{"n_layer": 17, "d_model": 160, "n_head": 5, "n_kv_head": 5, "head_dim": 32, "d_mlp": 512, "vocab_size": 8192, "activation": "squared_relu", "norm": "rmsnorm", "norm_place": "pre", "norm_eps": 1e-05, "positions": "learned", "qk_norm": true, "attn_scale": 0.205, "bias": "none", "tie_embeddings": false, "parallel_block": false, "extras": ["capped logits"], "init": "uniform", "init_std_qkv": 0.045, "init_std_o": 0.0, "init_std_up": 0.045, "init_std_down": 0.0, "optimizer": "adamw", "lr": 0.00445, "beta1": 0.95, "beta2": 0.98, "weight_decay": 0.2, "lr_head": 0.0285, "warmup_steps": 385, "schedule": "wsd", "decay_fraction": 0.747, "decay_shape": "linear", "final_lr_fraction": 0.05, "batch_tokens": 65536, "seq_len": 1024, "doc_mask": true, "train_tokens": 232400000, "steps": 3547, "dataset": "wikipedia_en"}
Each number is 50 + 12 x the weight over its row's rms, rounded and kept within 0 to 99. Layers, rows and columns count from 0. The size before them is the row's rms in percent of the matrix's.

# layer 9 MLP up, 512x160, rms 0.0802, rows 382-488, columns 0-31
081:39 47 64 38 34 55 35 55 38 54 56 43 61 43 44 42 25 66 41 50 45 49 63 47 62 37 75 52 68 55 48 44
109:55 67 33 69 48 60 61 71 41 43 55 38 55 51 52 87 57 56 61 38 33 59 37 32 54 39 27 48 59 38 60 51
098:67 70 54 62 47 53 54 44 33 60 59 47 55 46 54 64 53 68 38 59 39 26 48 33 58 36 53 73 58 56 53 61
072:52 50 39 57 61 29 47 42 23 33 55 36 42 47 44 61 18 68 34 55 38 52 50 49 56 46 56 50 51 60 52 59
109:71 28 42 60 47 52 37 48 43 31 53 60 54 37 52 66 43 53 60 48 41 32 51 55 49 49 75 59 56 49 43 45
101:63 48 77 46 49 41 58 46 43 49 60 41 39 46 40 65 49 62 33 51 43 42 60 65 46 53 48 34 46 50 32 43
108:48 46 38 59 33 51 52 66 31 56 56 50 57 49 49 75 54 61 53 56 56 54 53 54 54 40 61 39 52 50 44 57
102:49 18 43 59 62 37 56 37 38 57 48 47 47 64 53 56 48 57 45 63 25 42 46 35 70 32 82 34 59 55 53 71
109:37 72 52 56 51 45 65 54 34 65 62 17 42 39 51 66 35 73 42 51 30 45 57 47 59 56 40 54 32 37 63 57
092:59 57 51 61 55 63 29 39 37 42 37 43 43 55 52 66 40 53 56 40 56 47 54 68 47 44 30 49 65 48 19 60
092:57 53 72 28 44 51 62 53 51 63 65 43 46 69 48 76 52 80 55 41 54 54 45 46 69 55 64 32 55 52 33 80
098:52 73 55 57 53 57 51 75 51 48 45 35 42 59 35 56 46 68 51 59 53 50 54 57 53 45 42 52 46 48 41 57
101:68 49 52 48 59 40 56 54 50 49 23 53 28 50 45 40 20 69 64 43 51 38 55 55 58 43 54 50 47 36 57 51
105:52 61 41 48 50 47 58 64 45 41 50 60 44 42 42 76 40 46 45 44 57 74 41 44 47 47 41 37 56 41 64 58
119:30 63 56 56 40 64 48 80 41 37 48 54 65 63 31 61 57 72 34 51 50 49 24 55 49 46 36 53 59 25 68 38
102:36 74 67 49 51 71 50 55 46 60 50 50 39 69 50 33 49 66 36 38 51 28 18 38 52 46 43 60 50 49 66 32
113:32 46 40 53 48 56 46 68 45 39 34 57 49 65 49 65 39 54 50 60 43 38 41 52 49 44 62 48 41 31 69 51
087:56 63 46 37 53 52 49 58 47 47 48 57 75 41 47 59 58 65 51 33 44 61 51 39 55 52 54 66 34 37 52 52
105:48 44 37 30 46 42 31 62 49 34 40 38 77 56 58 75 33 85 46 29 57 46 35 39 75 66 57 47 58 30 36 50
103:36 45 53 46 51 52 69 57 50 46 44 45 42 62 42 55 04 47 68 44 67 42 37 38 43 52 55 38 79 57 22 48
105:52 74 61 66 41 48 34 84 37 38 46 55 34 54 52 54 57 48 55 41 46 37 46 48 38 33 47 56 47 53 20 65
091:60 40 56 68 54 72 40 36 50 50 63 51 44 58 47 39 44 75 37 51 48 58 46 53 40 38 63 48 64 33 47 35
115:48 49 50 69 46 59 48 67 34 44 70 32 42 51 40 55 66 55 43 56 62 43 25 68 55 50 48 30 59 31 51 56
108:57 53 52 43 65 49 53 36 41 50 51 60 41 63 58 70 35 71 58 50 69 48 25 50 32 64 59 58 34 39 56 43
089:42 54 46 50 47 44 41 71 43 55 59 27 54 52 51 46 30 56 73 51 31 45 76 45 68 24 56 42 57 30 41 53
113:51 52 39 65 58 56 52 66 36 40 63 34 44 56 41 54 38 76 54 47 49 65 39 44 44 41 37 55 40 48 47 41
099:61 50 48 59 62 55 55 46 42 54 46 28 62 57 57 60 33 60 30 43 55 72 50 30 51 67 67 80 54 41 45 57
084:38 74 46 55 45 62 49 54 49 47 69 30 52 53 46 56 56 48 70 64 37 58 66 07 42 42 38 37 52 50 58 63
108:43 54 55 49 46 46 46 72 53 34 72 28 47 41 46 69 43 50 65 33 47 60 44 49 66 40 38 63 69 44 58 70
118:44 37 55 54 33 44 45 79 16 50 44 43 37 44 68 66 55 63 44 58 51 44 51 47 74 35 45 52 58 37 38 68
096:54 61 41 53 54 70 62 56 49 56 53 61 64 48 38 59 36 55 59 50 40 53 28 46 61 23 25 51 43 20 31 44
110:45 74 52 58 58 62 65 81 25 48 58 33 39 46 60 63 56 53 60 50 33 46 53 26 58 57 55 49 53 38 40 56
100:40 66 37 45 38 79 61 73 46 53 38 54 45 47 51 37 61 48 58 44 49 24 48 46 52 33 41 68 67 31 68 57
097:49 54 37 39 45 57 47 32 35 48 55 37 53 37 42 45 55 66 59 47 63 49 27 43 60 65 84 71 35 62 46 36
116:59 38 60 57 29 56 42 50 36 50 53 59 39 52 56 61 53 85 60 51 49 64 38 37 52 25 48 38 57 43 48 46
082:49 70 66 43 25 46 59 66 33 34 54 19 58 51 48 71 14 61 38 24 29 40 59 54 41 38 50 56 64 51 45 69
098:52 52 58 38 60 54 46 80 44 41 61 39 56 67 57 51 47 53 58 54 54 45 71 34 50 65 58 33 40 22 39 73
105:67 55 52 50 64 29 46 55 45 58 48 37 51 60 25 55 56 56 23 45 59 48 27 54 39 61 39 44 38 31 37 45
091:55 37 42 70 60 68 49 37 50 52 47 47 38 61 54 51 46 60 51 48 45 46 31 39 65 26 65 38 67 32 55 53
091:65 51 63 50 35 56 58 61 43 34 54 65 54 68 46 74 49 61 42 59 18 60 51 47 57 53 44 60 76 46 63 76
113:51 60 60 50 39 47 36 68 26 26 59 41 47 64 52 64 55 72 45 42 69 61 48 31 57 32 52 47 60 42 50 39
089:64 50 36 60 28 44 61 76 53 29 38 56 54 73 46 84 54 70 60 38 35 52 38 21 58 37 54 53 64 38 41 73
116:39 53 71 56 54 51 30 49 34 41 57 46 41 47 69 80 56 78 33 46 57 56 42 36 52 46 39 53 50 20 58 62
121:60 45 38 48 53 69 42 53 48 30 45 52 46 59 32 56 54 71 57 52 40 65 43 39 32 34 50 52 37 37 14 45
093:78 39 67 46 21 59 42 56 32 69 48 58 59 44 56 53 71 61 36 46 69 42 38 56 41 29 53 67 37 46 44 69
088:47 49 59 54 43 48 43 53 60 47 19 49 66 43 59 45 43 45 74 37 41 43 87 70 60 51 59 48 46 50 40 54
105:42 60 53 55 55 68 38 53 47 46 62 52 53 62 40 43 37 58 37 49 57 51 49 41 48 52 42 69 39 23 44 47
100:28 38 52 59 61 67 67 37 33 39 49 37 47 54 64 72 55 65 59 55 36 65 40 29 53 62 41 41 47 43 53 63
108:58 54 39 34 37 52 14 72 44 64 52 44 46 61 62 43 40 44 54 47 33 43 40 34 46 29 48 47 59 37 43 59
090:52 46 36 56 43 74 43 62 31 62 38 57 57 53 59 71 46 48 55 43 57 61 31 36 78 24 53 61 60 51 61 39
097:51 57 44 42 30 50 40 75 35 46 46 47 49 55 56 60 57 71 67 63 44 60 63 49 55 43 62 53 38 45 32 43
104:41 69 55 34 49 56 39 42 41 35 60 44 62 61 24 49 45 71 63 32 57 52 68 43 68 64 37 57 52 47 44 53
099:35 50 63 70 32 39 50 72 50 43 69 25 35 52 41 73 56 55 50 46 63 61 47 32 55 55 45 50 51 46 38 60
120:49 72 42 65 50 48 46 44 33 50 23 54 55 60 30 65 60 64 53 49 50 60 23 40 57 48 49 48 34 25 50 37
097:57 57 41 48 53 45 44 58 56 59 67 31 45 56 48 34 31 55 64 36 36 43 66 41 47 47 64 45 35 35 52 52
105:34 43 72 59 50 64 39 45 46 49 42 28 51 40 45 55 61 68 52 52 53 54 24 44 35 41 44 26 47 41 40 42
103:46 51 40 43 77 57 37 45 51 66 55 57 54 42 38 58 53 54 43 44 52 52 36 55 64 40 56 43 66 27 49 73
096:48 57 69 52 26 49 43 82 44 52 43 22 54 58 67 66 31 56 66 39 32 59 26 42 61 48 53 68 74 37 50 59
099:62 48 46 63 53 56 54 58 39 52 57 35 51 35 72 69 62 62 35 45 44 41 45 53 59 38 41 55 56 59 50 61
104:42 27 47 58 53 60 52 48 30 56 48 51 33 68 30 66 37 58 59 53 50 45 44 43 32 33 47 40 47 36 41 78
092:41 47 48 54 48 55 28 68 44 51 39 46 41 54 52 62 35 51 54 35 38 32 53 38 66 64 43 75 54 33 44 54
106:49 67 43 68 44 55 45 70 35 48 52 34 46 61 28 44 39 62 39 49 44 65 56 56 54 59 53 47 56 30 47 34
091:47 45 64 52 53 63 53 57 41 29 50 33 31 26 74 49 41 74 77 57 35 43 44 21 58 51 64 57 45 43 56 66
097:54 40 62 50 40 36 61 31 49 47 41 39 62 51 43 43 21 59 52 41 50 61 52 70 36 66 47 58 58 48 43 47
104:51 51 58 43 38 67 57 55 38 29 78 55 56 50 31 45 48 53 38 47 48 53 26 27 40 30 40 49 39 52 58 56
110:55 66 60 51 52 48 47 44 43 45 55 50 42 57 47 75 44 59 25 49 55 52 37 56 34 45 39 51 40 38 40 35
111:31 53 30 47 60 50 38 58 47 42 43 29 60 73 33 42 50 63 42 61 60 54 31 34 56 45 48 26 47 45 37 35
096:52 48 62 62 52 57 56 73 50 36 64 50 56 77 41 50 42 69 26 46 55 31 57 67 54 55 51 60 53 48 53 46
110:68 52 51 76 68 55 56 45 50 51 39 42 52 69 47 55 26 61 57 38 59 56 48 52 47 50 41 57 48 21 38 54
117:39 65 52 63 30 65 42 71 41 33 45 42 53 48 51 49 35 56 41 62 23 37 45 48 42 58 50 51 32 37 44 35
098:43 41 58 54 55 35 31 77 26 48 44 58 75 29 48 48 62 60 56 47 68 58 43 76 63 29 44 44 25 45 52 51
100:65 32 46 63 52 71 63 82 47 22 48 40 54 65 63 79 38 54 63 43 54 56 45 36 50 45 51 46 53 40 53 42
101:57 62 50 61 36 67 53 65 34 79 55 48 34 56 27 38 32 52 26 35 37 57 28 51 47 46 60 38 35 43 36 33
113:58 54 46 52 48 64 46 67 43 33 54 59 62 52 60 57 28 54 31 41 53 33 46 66 39 69 34 42 53 28 60 43
108:69 49 43 74 36 77 60 51 32 54 47 33 45 51 69 53 52 50 80 70 71 66 38 54 58 58 68 41 61 49 55 61
089:51 55 59 58 47 48 37 52 49 53 43 46 62 38 59 41 71 60 63 46 56 47 55 43 65 29 62 61 52 23 56 57
119:49 64 52 47 65 64 30 57 44 59 21 50 49 56 52 63 45 64 28 35 51 25 43 46 61 54 46 46 49 32 33 20
104:52 55 60 55 56 32 41 62 17 41 45 40 42 60 44 46 54 59 62 58 55 51 41 26 57 50 43 46 54 28 45 45
110:56 62 55 51 61 38 71 47 35 58 56 30 38 62 51 78 40 70 46 29 46 61 25 37 62 55 41 47 77 21 69 61
066:81 37 55 56 48 57 59 45 43 58 64 54 46 59 49 56 64 51 66 58 30 74 38 24 58 61 55 54 39 44 63 57
109:44 44 17 43 66 74 49 47 42 52 26 46 33 33 67 62 57 58 45 59 61 48 55 55 51 32 53 54 51 51 64 39
091:56 49 39 41 66 50 49 65 35 31 35 55 51 51 48 61 52 69 71 52 36 71 54 38 39 54 66 18 42 55 61 55
105:62 56 54 63 52 50 40 62 48 57 57 44 66 42 41 61 60 72 48 50 40 46 36 62 77 42 41 59 53 25 50 48
109:56 52 27 56 37 71 32 38 39 19 64 34 47 34 39 51 51 65 30 57 54 61 54 20 64 55 51 37 53 48 58 30
108:53 50 61 57 48 56 37 49 48 39 54 41 26 59 55 51 36 60 41 45 61 34 45 51 53 54 46 52 59 07 17 52
084:66 49 71 48 30 41 60 38 58 38 45 35 62 43 29 47 51 48 49 48 42 28 53 53 59 34 55 37 60 39 22 67
103:40 58 51 64 61 70 40 54 53 31 54 46 33 64 40 57 53 78 47 51 79 58 68 58 44 60 37 50 59 36 42 84
096:29 50 36 59 40 60 54 54 49 29 26 43 48 43 44 64 45 49 57 30 72 50 39 38 42 43 59 52 56 48 38 49
098:74 53 58 59 44 49 41 65 50 39 41 69 56 59 33 45 39 75 29 39 47 50 54 54 50 37 35 70 59 40 25 47
094:63 69 29 53 58 56 50 54 25 47 49 54 37 55 52 63 65 63 57 53 38 63 44 45 54 38 47 41 56 42 51 60
115:49 66 63 62 37 55 46 51 46 48 63 52 42 62 52 60 48 64 40 59 53 39 34 43 61 48 67 44 45 53 64 58
108:56 42 38 54 52 48 46 56 44 56 40 38 47 68 40 73 38 58 51 57 56 60 38 44 62 50 49 61 37 29 33 23
110:62 58 69 54 60 64 49 65 43 50 55 27 43 57 51 40 45 72 42 62 27 35 51 48 54 69 42 46 56 48 56 51
105:40 31 54 63 59 42 34 55 48 54 62 55 48 51 36 42 41 67 63 42 57 39 17 59 72 62 76 51 45 57 54 61
112:76 60 51 65 51 72 58 81 37 60 45 53 39 38 38 63 52 64 54 52 60 73 49 58 73 55 49 46 75 41 54 49
098:49 57 34 38 79 53 48 61 42 50 50 42 68 55 38 57 39 56 42 39 61 63 66 70 62 42 53 38 37 40 51 52
102:51 62 62 50 58 40 50 42 49 38 75 33 50 52 36 43 28 56 30 29 58 44 27 54 67 57 36 57 68 34 38 36
108:32 57 38 50 52 48 36 64 31 41 52 61 42 41 36 83 59 53 43 60 40 55 32 59 54 32 38 50 50 28 49 45
109:52 57 55 60 50 57 44 62 47 36 40 36 75 48 62 49 32 72 60 35 63 58 59 48 56 52 66 62 46 34 48 58
105:31 48 53 49 46 66 52 69 31 30 56 46 39 41 67 48 48 60 44 59 61 51 41 39 44 63 64 48 30 21 57 53
090:51 76 58 65 66 46 33 69 48 62 64 34 52 59 36 32 46 48 43 47 31 33 39 44 43 49 43 30 57 56 38 41
108:61 68 48 59 56 43 54 74 32 51 34 45 43 53 40 58 54 46 56 46 62 43 39 36 47 57 37 48 59 08 53 62
092:51 62 38 73 52 60 40 71 28 51 57 43 55 38 38 48 45 39 56 44 42 49 53 61 52 23 55 25 45 56 43 59
108:56 57 41 65 42 43 41 79 26 42 35 47 51 59 34 59 54 57 62 41 35 59 57 62 46 50 45 30 58 44 64 56
086:41 49 37 45 50 52 33 57 38 48 51 52 52 48 34 40 46 51 49 43 46 41 35 36 44 19 79 60 47 41 60 77
075:38 75 39 49 60 53 57 76 31 43 52 23 68 52 53 54 41 86 56 39 37 44 53 35 58 58 51 54 44 27 60 35
111:43 49 52 55 25 52 51 51 47 62 61 19 55 69 51 47 43 80 64 53 39 61 68 44 65 56 38 44 59 32 53 62
# layer 9 MLP down (transposed), 512x160, rms 0.0757, rows 382-488, columns 0-31
080:45 57 53 63 47 38 45 55 57 56 58 38 49 50 68 67 40 71 44 52 34 34 28 40 44 55 29 52 59 54 29 49
108:55 33 60 36 68 48 44 55 40 40 55 54 58 45 69 52 60 42 45 39 59 50 33 40 42 40 48 76 40 53 61 53
098:42 49 65 50 21 28 41 61 53 41 24 57 46 54 52 49 54 44 41 52 46 80 49 66 37 51 61 42 42 59 37 54
075:52 43 31 69 38 77 72 51 62 46 48 61 51 61 46 54 78 35 73 58 50 28 39 43 44 54 39 63 48 54 43 31
115:42 49 33 58 46 31 66 48 64 38 51 34 66 79 42 55 65 36 37 52 39 69 64 51 55 34 49 29 70 51 42 60
099:32 66 62 54 49 32 65 22 51 63 37 56 50 46 34 50 32 55 40 30 45 70 42 59 51 54 38 37 54 53 35 32
115:31 65 43 45 55 57 50 52 47 47 48 39 81 68 28 35 57 71 42 52 36 28 46 51 57 44 57 50 46 60 63 38
098:47 61 53 44 54 53 62 41 50 49 49 55 52 53 44 46 41 59 30 30 54 48 62 45 56 47 43 81 32 40 56 53
108:42 36 39 53 62 40 64 38 79 37 47 43 31 49 53 28 46 41 47 35 51 50 53 21 41 56 48 43 43 66 55 37
090:39 51 35 53 50 52 69 70 61 77 38 56 58 40 66 31 38 57 39 56 42 68 64 52 26 50 61 64 28 40 66 47
091:46 61 65 56 58 56 55 46 41 39 52 35 61 38 74 53 53 36 71 40 49 62 47 48 58 55 44 48 60 43 50 62
089:59 42 46 45 58 57 60 58 61 55 42 65 43 44 59 54 72 52 49 31 45 41 45 40 59 47 37 41 49 61 52 44
099:42 40 57 51 35 43 61 54 66 47 49 63 53 41 34 52 61 41 57 49 43 59 51 48 37 58 56 35 50 43 47 93
104:47 46 47 51 35 63 50 55 59 49 21 49 69 39 58 66 53 31 64 10 38 44 48 56 67 39 50 49 47 33 49 47
108:52 57 58 45 43 34 54 50 28 55 31 69 56 37 57 62 43 57 43 59 53 72 86 42 54 48 58 41 49 69 51 53
098:52 44 48 59 50 54 63 34 42 60 48 40 68 39 37 64 57 44 61 58 54 48 73 38 47 35 66 52 56 55 59 50
112:49 70 54 45 32 58 33 33 51 48 48 52 56 50 34 51 53 45 38 40 44 53 65 47 56 59 34 68 57 34 65 43
085:60 41 57 50 67 42 42 44 61 73 56 48 46 52 56 35 44 51 75 45 49 66 59 47 49 40 60 35 86 48 73 59
111:39 48 48 47 62 30 57 46 56 46 62 59 41 49 34 43 48 59 56 32 55 53 37 59 57 39 33 46 59 22 64 63
099:44 28 42 51 57 43 67 51 56 75 55 58 70 21 31 54 74 51 50 60 50 33 53 31 62 59 38 18 41 63 38 48
105:53 35 46 31 47 48 74 58 51 71 45 66 50 45 50 73 30 50 57 44 40 45 35 53 59 63 47 61 69 45 59 31
093:43 44 47 64 35 57 38 17 55 49 50 61 54 44 56 35 68 58 41 55 59 38 30 49 70 66 51 24 36 48 54 49
118:44 62 53 44 49 50 39 49 35 49 46 46 57 45 50 48 60 35 41 73 73 56 53 28 53 70 55 48 64 23 56 66
102:41 51 32 60 59 43 36 49 69 58 57 35 49 45 57 46 59 65 57 43 46 56 57 49 43 57 60 47 72 79 39 52
086:29 70 55 35 45 69 62 32 37 49 37 57 48 41 61 65 62 44 44 33 44 47 43 53 16 51 37 60 57 35 64 40
114:70 43 50 60 46 65 70 27 41 61 54 58 52 55 47 68 65 39 27 59 49 42 46 22 33 22 39 54 51 52 54 37
096:58 67 32 52 33 58 45 58 51 52 56 76 39 42 37 57 57 40 57 64 59 53 34 66 48 37 43 55 45 62 49 47
088:40 44 41 50 58 30 46 66 37 51 58 56 42 48 56 63 31 62 22 52 56 47 44 91 65 52 61 41 38 57 34 38
109:46 59 47 46 62 48 38 43 34 53 37 46 37 25 50 34 63 36 67 57 51 36 51 47 60 28 44 59 60 49 63 38
118:33 40 49 46 44 51 28 53 43 57 62 65 57 52 52 58 51 55 50 51 51 63 39 62 22 43 59 61 47 64 51 70
098:36 48 45 44 46 57 62 40 57 46 50 33 55 40 68 35 35 61 68 26 42 39 58 51 57 57 72 49 55 69 47 42
107:41 48 41 51 66 47 23 44 38 37 70 66 46 57 49 56 60 66 43 43 72 55 30 57 54 23 39 62 44 53 40 34
105:42 50 36 51 43 40 67 59 53 35 52 49 72 56 44 26 49 46 48 52 61 32 39 74 64 57 54 57 21 66 40 45
098:56 52 61 63 63 49 41 59 52 60 33 73 57 56 48 52 48 46 42 50 58 51 67 43 59 42 54 26 42 43 72 52
121:42 43 58 59 27 59 35 64 53 46 35 65 57 45 61 61 55 49 41 63 69 67 60 55 64 54 42 47 41 45 51 47
082:43 34 40 58 50 67 39 44 50 28 62 37 22 50 45 30 61 42 47 65 45 51 50 49 52 54 49 61 47 23 61 49
100:56 39 44 57 54 53 66 33 70 69 52 39 47 48 49 67 54 44 63 46 56 32 28 70 46 46 38 41 53 51 73 53
101:40 74 52 53 50 38 44 41 63 79 63 74 41 44 50 74 48 42 44 44 66 27 46 37 50 40 67 45 47 35 56 55
092:60 35 53 52 54 37 57 56 51 49 57 55 43 59 55 43 55 59 41 42 65 51 33 63 40 50 72 59 46 61 55 49
091:49 60 53 62 41 48 70 63 57 50 38 37 44 52 78 54 35 51 64 44 52 29 51 50 49 54 22 48 32 46 44 59
114:52 53 39 39 39 49 72 52 57 45 62 33 59 33 54 47 46 67 43 38 28 50 45 72 34 77 75 41 30 53 42 59
091:46 13 53 41 34 55 65 24 44 62 53 56 33 58 69 57 36 32 77 40 44 38 48 38 46 56 40 55 30 60 65 38
117:24 50 76 49 36 48 62 48 40 52 43 46 45 46 42 56 40 72 59 61 40 65 48 60 40 58 70 49 45 55 52 49
120:47 60 59 47 62 63 47 40 37 40 28 52 41 47 57 56 29 70 69 49 45 40 56 43 69 52 33 63 42 51 56 33
096:45 47 52 19 50 30 55 42 46 44 55 54 37 47 50 69 37 51 73 57 53 57 51 55 54 49 46 55 66 38 76 43
083:54 74 46 43 66 51 55 50 34 45 71 42 42 61 48 49 57 67 55 39 74 54 48 67 60 40 29 59 62 48 67 50
103:59 58 45 54 62 47 63 51 57 43 33 67 57 51 22 37 32 55 46 46 61 50 31 47 77 46 34 42 39 49 61 51
099:53 59 70 41 22 24 31 77 52 54 43 56 56 46 48 48 58 55 33 25 42 37 40 70 69 45 70 76 41 45 58 60
108:61 66 54 29 49 35 56 53 44 36 23 55 44 27 54 39 49 49 31 79 35 23 58 36 53 61 71 52 44 71 68 45
095:41 68 88 51 46 68 51 63 67 40 44 47 56 54 66 41 55 39 58 47 38 50 50 48 51 51 47 40 83 32 77 45
099:55 42 44 41 33 44 51 39 55 50 45 56 67 37 43 41 49 43 37 61 61 55 28 54 66 44 55 59 46 64 80 62
103:60 60 56 83 69 49 49 51 61 34 43 63 52 63 72 36 48 64 41 41 57 58 50 43 38 46 42 56 42 55 59 48
105:52 53 73 56 46 63 36 59 30 55 76 46 38 57 58 47 44 75 48 50 24 56 33 50 67 36 68 67 49 62 27 60
113:49 58 32 63 40 59 65 42 48 45 40 70 61 71 70 62 59 39 61 80 40 50 33 47 55 44 77 36 47 52 72 46
091:53 78 41 45 58 37 51 49 49 52 56 47 49 43 63 66 73 46 73 35 52 37 60 53 50 37 46 61 62 58 41 55
112:51 53 63 50 44 40 50 59 48 25 54 49 56 67 54 57 21 30 45 37 66 46 63 36 48 48 60 51 39 66 60 43
106:45 41 50 72 29 50 49 51 59 36 44 50 47 56 44 41 64 78 48 43 56 45 58 54 16 68 57 64 48 35 53 43
097:46 56 51 41 79 31 43 43 39 32 47 63 55 43 58 35 50 58 52 76 44 36 52 60 69 74 45 33 44 39 71 38
101:49 34 50 55 46 46 57 51 38 34 44 43 55 52 27 44 26 53 53 64 69 54 56 61 43 33 80 38 38 41 36 71
108:53 58 63 56 62 58 44 44 75 42 59 50 67 63 42 44 44 61 56 59 60 63 48 54 53 38 48 60 68 42 48 41
096:54 69 52 48 56 45 77 53 54 48 49 50 52 61 63 59 63 18 44 48 66 76 51 36 54 49 46 40 42 53 54 38
102:40 47 71 52 57 49 43 54 45 63 48 37 51 29 93 50 56 60 49 28 61 45 49 47 37 53 35 54 44 66 38 34
092:49 69 70 43 47 41 46 57 51 72 60 60 63 53 38 42 80 56 54 49 60 62 59 65 30 61 67 79 70 64 45 54
095:48 68 51 40 48 58 37 66 55 49 66 66 34 50 50 51 64 72 43 63 61 48 51 54 44 46 68 45 56 43 14 66
102:66 48 45 48 70 45 31 35 49 37 47 27 21 61 69 53 44 48 52 32 44 29 54 70 55 46 50 52 36 33 42 46
106:52 54 63 71 56 47 49 41 44 45 56 67 61 46 50 53 56 38 63 64 33 40 55 44 75 28 30 50 28 54 48 46
117:70 71 57 61 43 68 64 49 52 70 40 46 51 49 44 51 62 22 56 44 35 58 63 50 44 59 29 63 49 58 39 58
089:58 50 50 53 35 27 74 41 72 36 45 63 41 39 69 62 31 54 58 32 48 60 48 21 69 43 37 31 51 40 68 72
107:22 59 44 50 52 40 55 43 49 53 42 65 45 34 61 47 35 53 42 46 45 53 47 69 57 68 61 57 65 52 50 47
113:34 59 57 24 39 47 56 49 44 70 62 69 41 51 57 41 55 26 54 50 37 34 50 62 30 66 43 31 74 40 54 40
098:42 40 53 57 50 68 51 30 65 67 61 52 34 73 65 69 48 64 51 53 38 56 34 25 47 58 74 38 64 50 49 53
100:46 44 32 40 60 30 42 43 36 66 54 41 47 34 24 35 51 74 41 50 31 71 55 66 50 43 72 72 65 49 48 66
101:31 54 69 41 45 39 31 40 40 47 31 41 47 63 70 68 58 25 78 72 45 40 64 51 52 36 35 50 43 46 51 44
111:63 34 59 59 53 46 51 73 45 33 44 32 59 40 26 63 23 59 67 38 40 41 39 30 53 56 43 46 65 69 47 56
109:29 54 50 45 50 46 52 30 49 64 56 66 54 41 47 63 75 43 50 37 35 70 45 38 62 48 51 40 50 39 61 61
085:39 68 43 45 63 43 45 55 55 20 36 40 33 47 72 51 30 36 42 38 42 52 60 51 59 69 59 38 63 35 31 55
113:49 67 46 67 57 35 66 68 75 40 55 57 45 34 47 55 36 45 67 48 48 40 48 34 44 49 57 72 46 56 38 54
103:44 65 81 38 52 53 45 32 48 38 59 60 53 59 35 48 34 40 47 28 56 48 62 43 39 15 84 47 43 53 72 16
111:56 39 42 48 60 45 27 53 74 56 38 26 38 40 63 36 37 55 44 41 44 55 67 59 47 53 48 30 37 55 25 44
072:34 60 49 39 54 41 59 35 41 39 57 40 51 31 70 46 54 65 48 65 67 29 53 57 66 47 50 26 46 49 41 46
106:79 69 78 22 51 36 25 47 63 44 65 45 58 68 41 40 64 52 63 52 51 54 54 44 41 52 44 48 30 42 36 50
091:57 41 41 55 52 45 51 39 52 52 44 39 41 46 46 52 55 33 63 48 35 45 50 69 74 33 31 50 38 51 49 40
101:44 45 43 34 49 46 52 41 55 45 33 42 46 59 55 44 59 26 61 58 44 46 58 60 39 37 61 47 23 59 73 33
107:67 70 78 58 51 54 51 42 36 64 62 68 35 76 61 18 61 71 37 37 37 52 62 60 34 57 52 60 58 45 61 62
109:25 66 50 37 62 34 49 58 51 41 48 41 49 31 22 28 48 67 51 38 27 40 67 51 76 27 65 58 37 66 78 39
083:52 75 32 40 74 66 27 50 39 48 55 65 56 74 56 45 39 54 53 43 59 59 52 55 40 55 70 73 56 65 75 53
104:59 60 72 65 50 49 55 60 44 65 40 49 59 42 38 58 66 23 34 38 32 38 59 43 52 51 41 45 33 59 54 37
096:54 26 69 48 61 51 63 32 55 52 49 52 32 50 40 59 41 63 47 56 48 59 42 63 65 41 46 45 47 51 78 47
088:55 54 57 59 58 54 61 41 54 75 53 38 51 34 59 67 59 74 52 55 34 39 49 40 46 35 52 27 41 44 39 42
095:57 46 39 62 39 51 33 38 70 38 60 53 57 55 29 63 42 53 43 55 43 45 68 66 51 55 50 73 38 69 36 58
125:45 44 53 53 60 36 43 40 48 56 40 59 56 39 52 41 44 54 47 44 35 39 52 47 40 52 49 50 33 28 45 20
105:48 58 05 54 56 43 76 38 73 65 69 30 57 73 66 52 58 54 29 52 50 47 42 56 44 31 44 44 44 38 76 45
108:67 48 47 48 58 47 67 43 44 48 28 56 62 61 56 86 57 40 60 47 40 52 38 54 33 58 56 37 71 44 66 81
103:60 57 53 45 60 63 39 52 61 39 48 36 55 40 35 36 29 38 43 56 77 61 57 51 50 43 29 55 45 32 48 51
110:45 35 56 53 69 49 56 33 50 32 60 53 55 61 46 55 59 48 59 69 52 41 54 47 43 30 20 50 20 50 41 68
098:57 74 36 32 24 59 55 39 52 72 41 53 33 45 44 38 45 63 38 66 51 55 47 40 61 61 54 34 54 33 40 39
095:46 63 57 47 47 33 50 51 46 57 42 52 55 56 45 65 47 44 62 53 59 58 59 35 78 41 51 46 05 66 46 41
107:28 61 53 54 38 67 43 38 65 61 75 41 57 66 56 29 60 40 69 36 37 44 49 50 46 60 50 48 37 67 40 36
114:49 40 65 39 67 50 56 39 50 41 54 55 43 67 41 55 49 79 58 48 61 56 71 72 65 51 46 36 62 49 73 66
108:40 61 43 65 45 53 78 48 65 76 36 36 61 40 51 37 45 39 44 44 33 26 47 44 43 49 43 64 43 64 47 71
089:60 50 39 51 46 83 67 37 49 44 58 43 75 54 30 53 36 55 52 49 64 38 44 37 36 52 49 50 54 45 62 55
111:47 50 52 56 70 51 82 51 41 62 48 55 46 63 59 77 59 47 50 63 71 55 55 68 31 31 56 55 48 37 55 55
100:51 33 66 54 60 47 58 28 41 53 29 56 38 54 32 61 68 45 70 71 42 41 48 83 60 59 50 76 42 61 47 56
109:45 32 68 39 48 47 58 34 47 45 38 30 37 70 44 45 57 42 41 50 38 36 41 42 51 43 48 49 50 65 35 57
089:35 60 61 60 54 52 53 39 53 41 44 57 61 50 34 28 38 43 16 68 46 43 63 61 32 49 43 69 54 71 41 43
068:24 54 49 41 44 60 30 26 33 53 55 64 53 45 48 66 54 54 55 56 50 49 53 60 52 57 67 61 56 50 58 45
115:61 54 48 36 60 30 33 46 43 37 41 55 65 36 52 44 46 57 54 73 61 67 44 60 45 52 48 24 50 48 45 30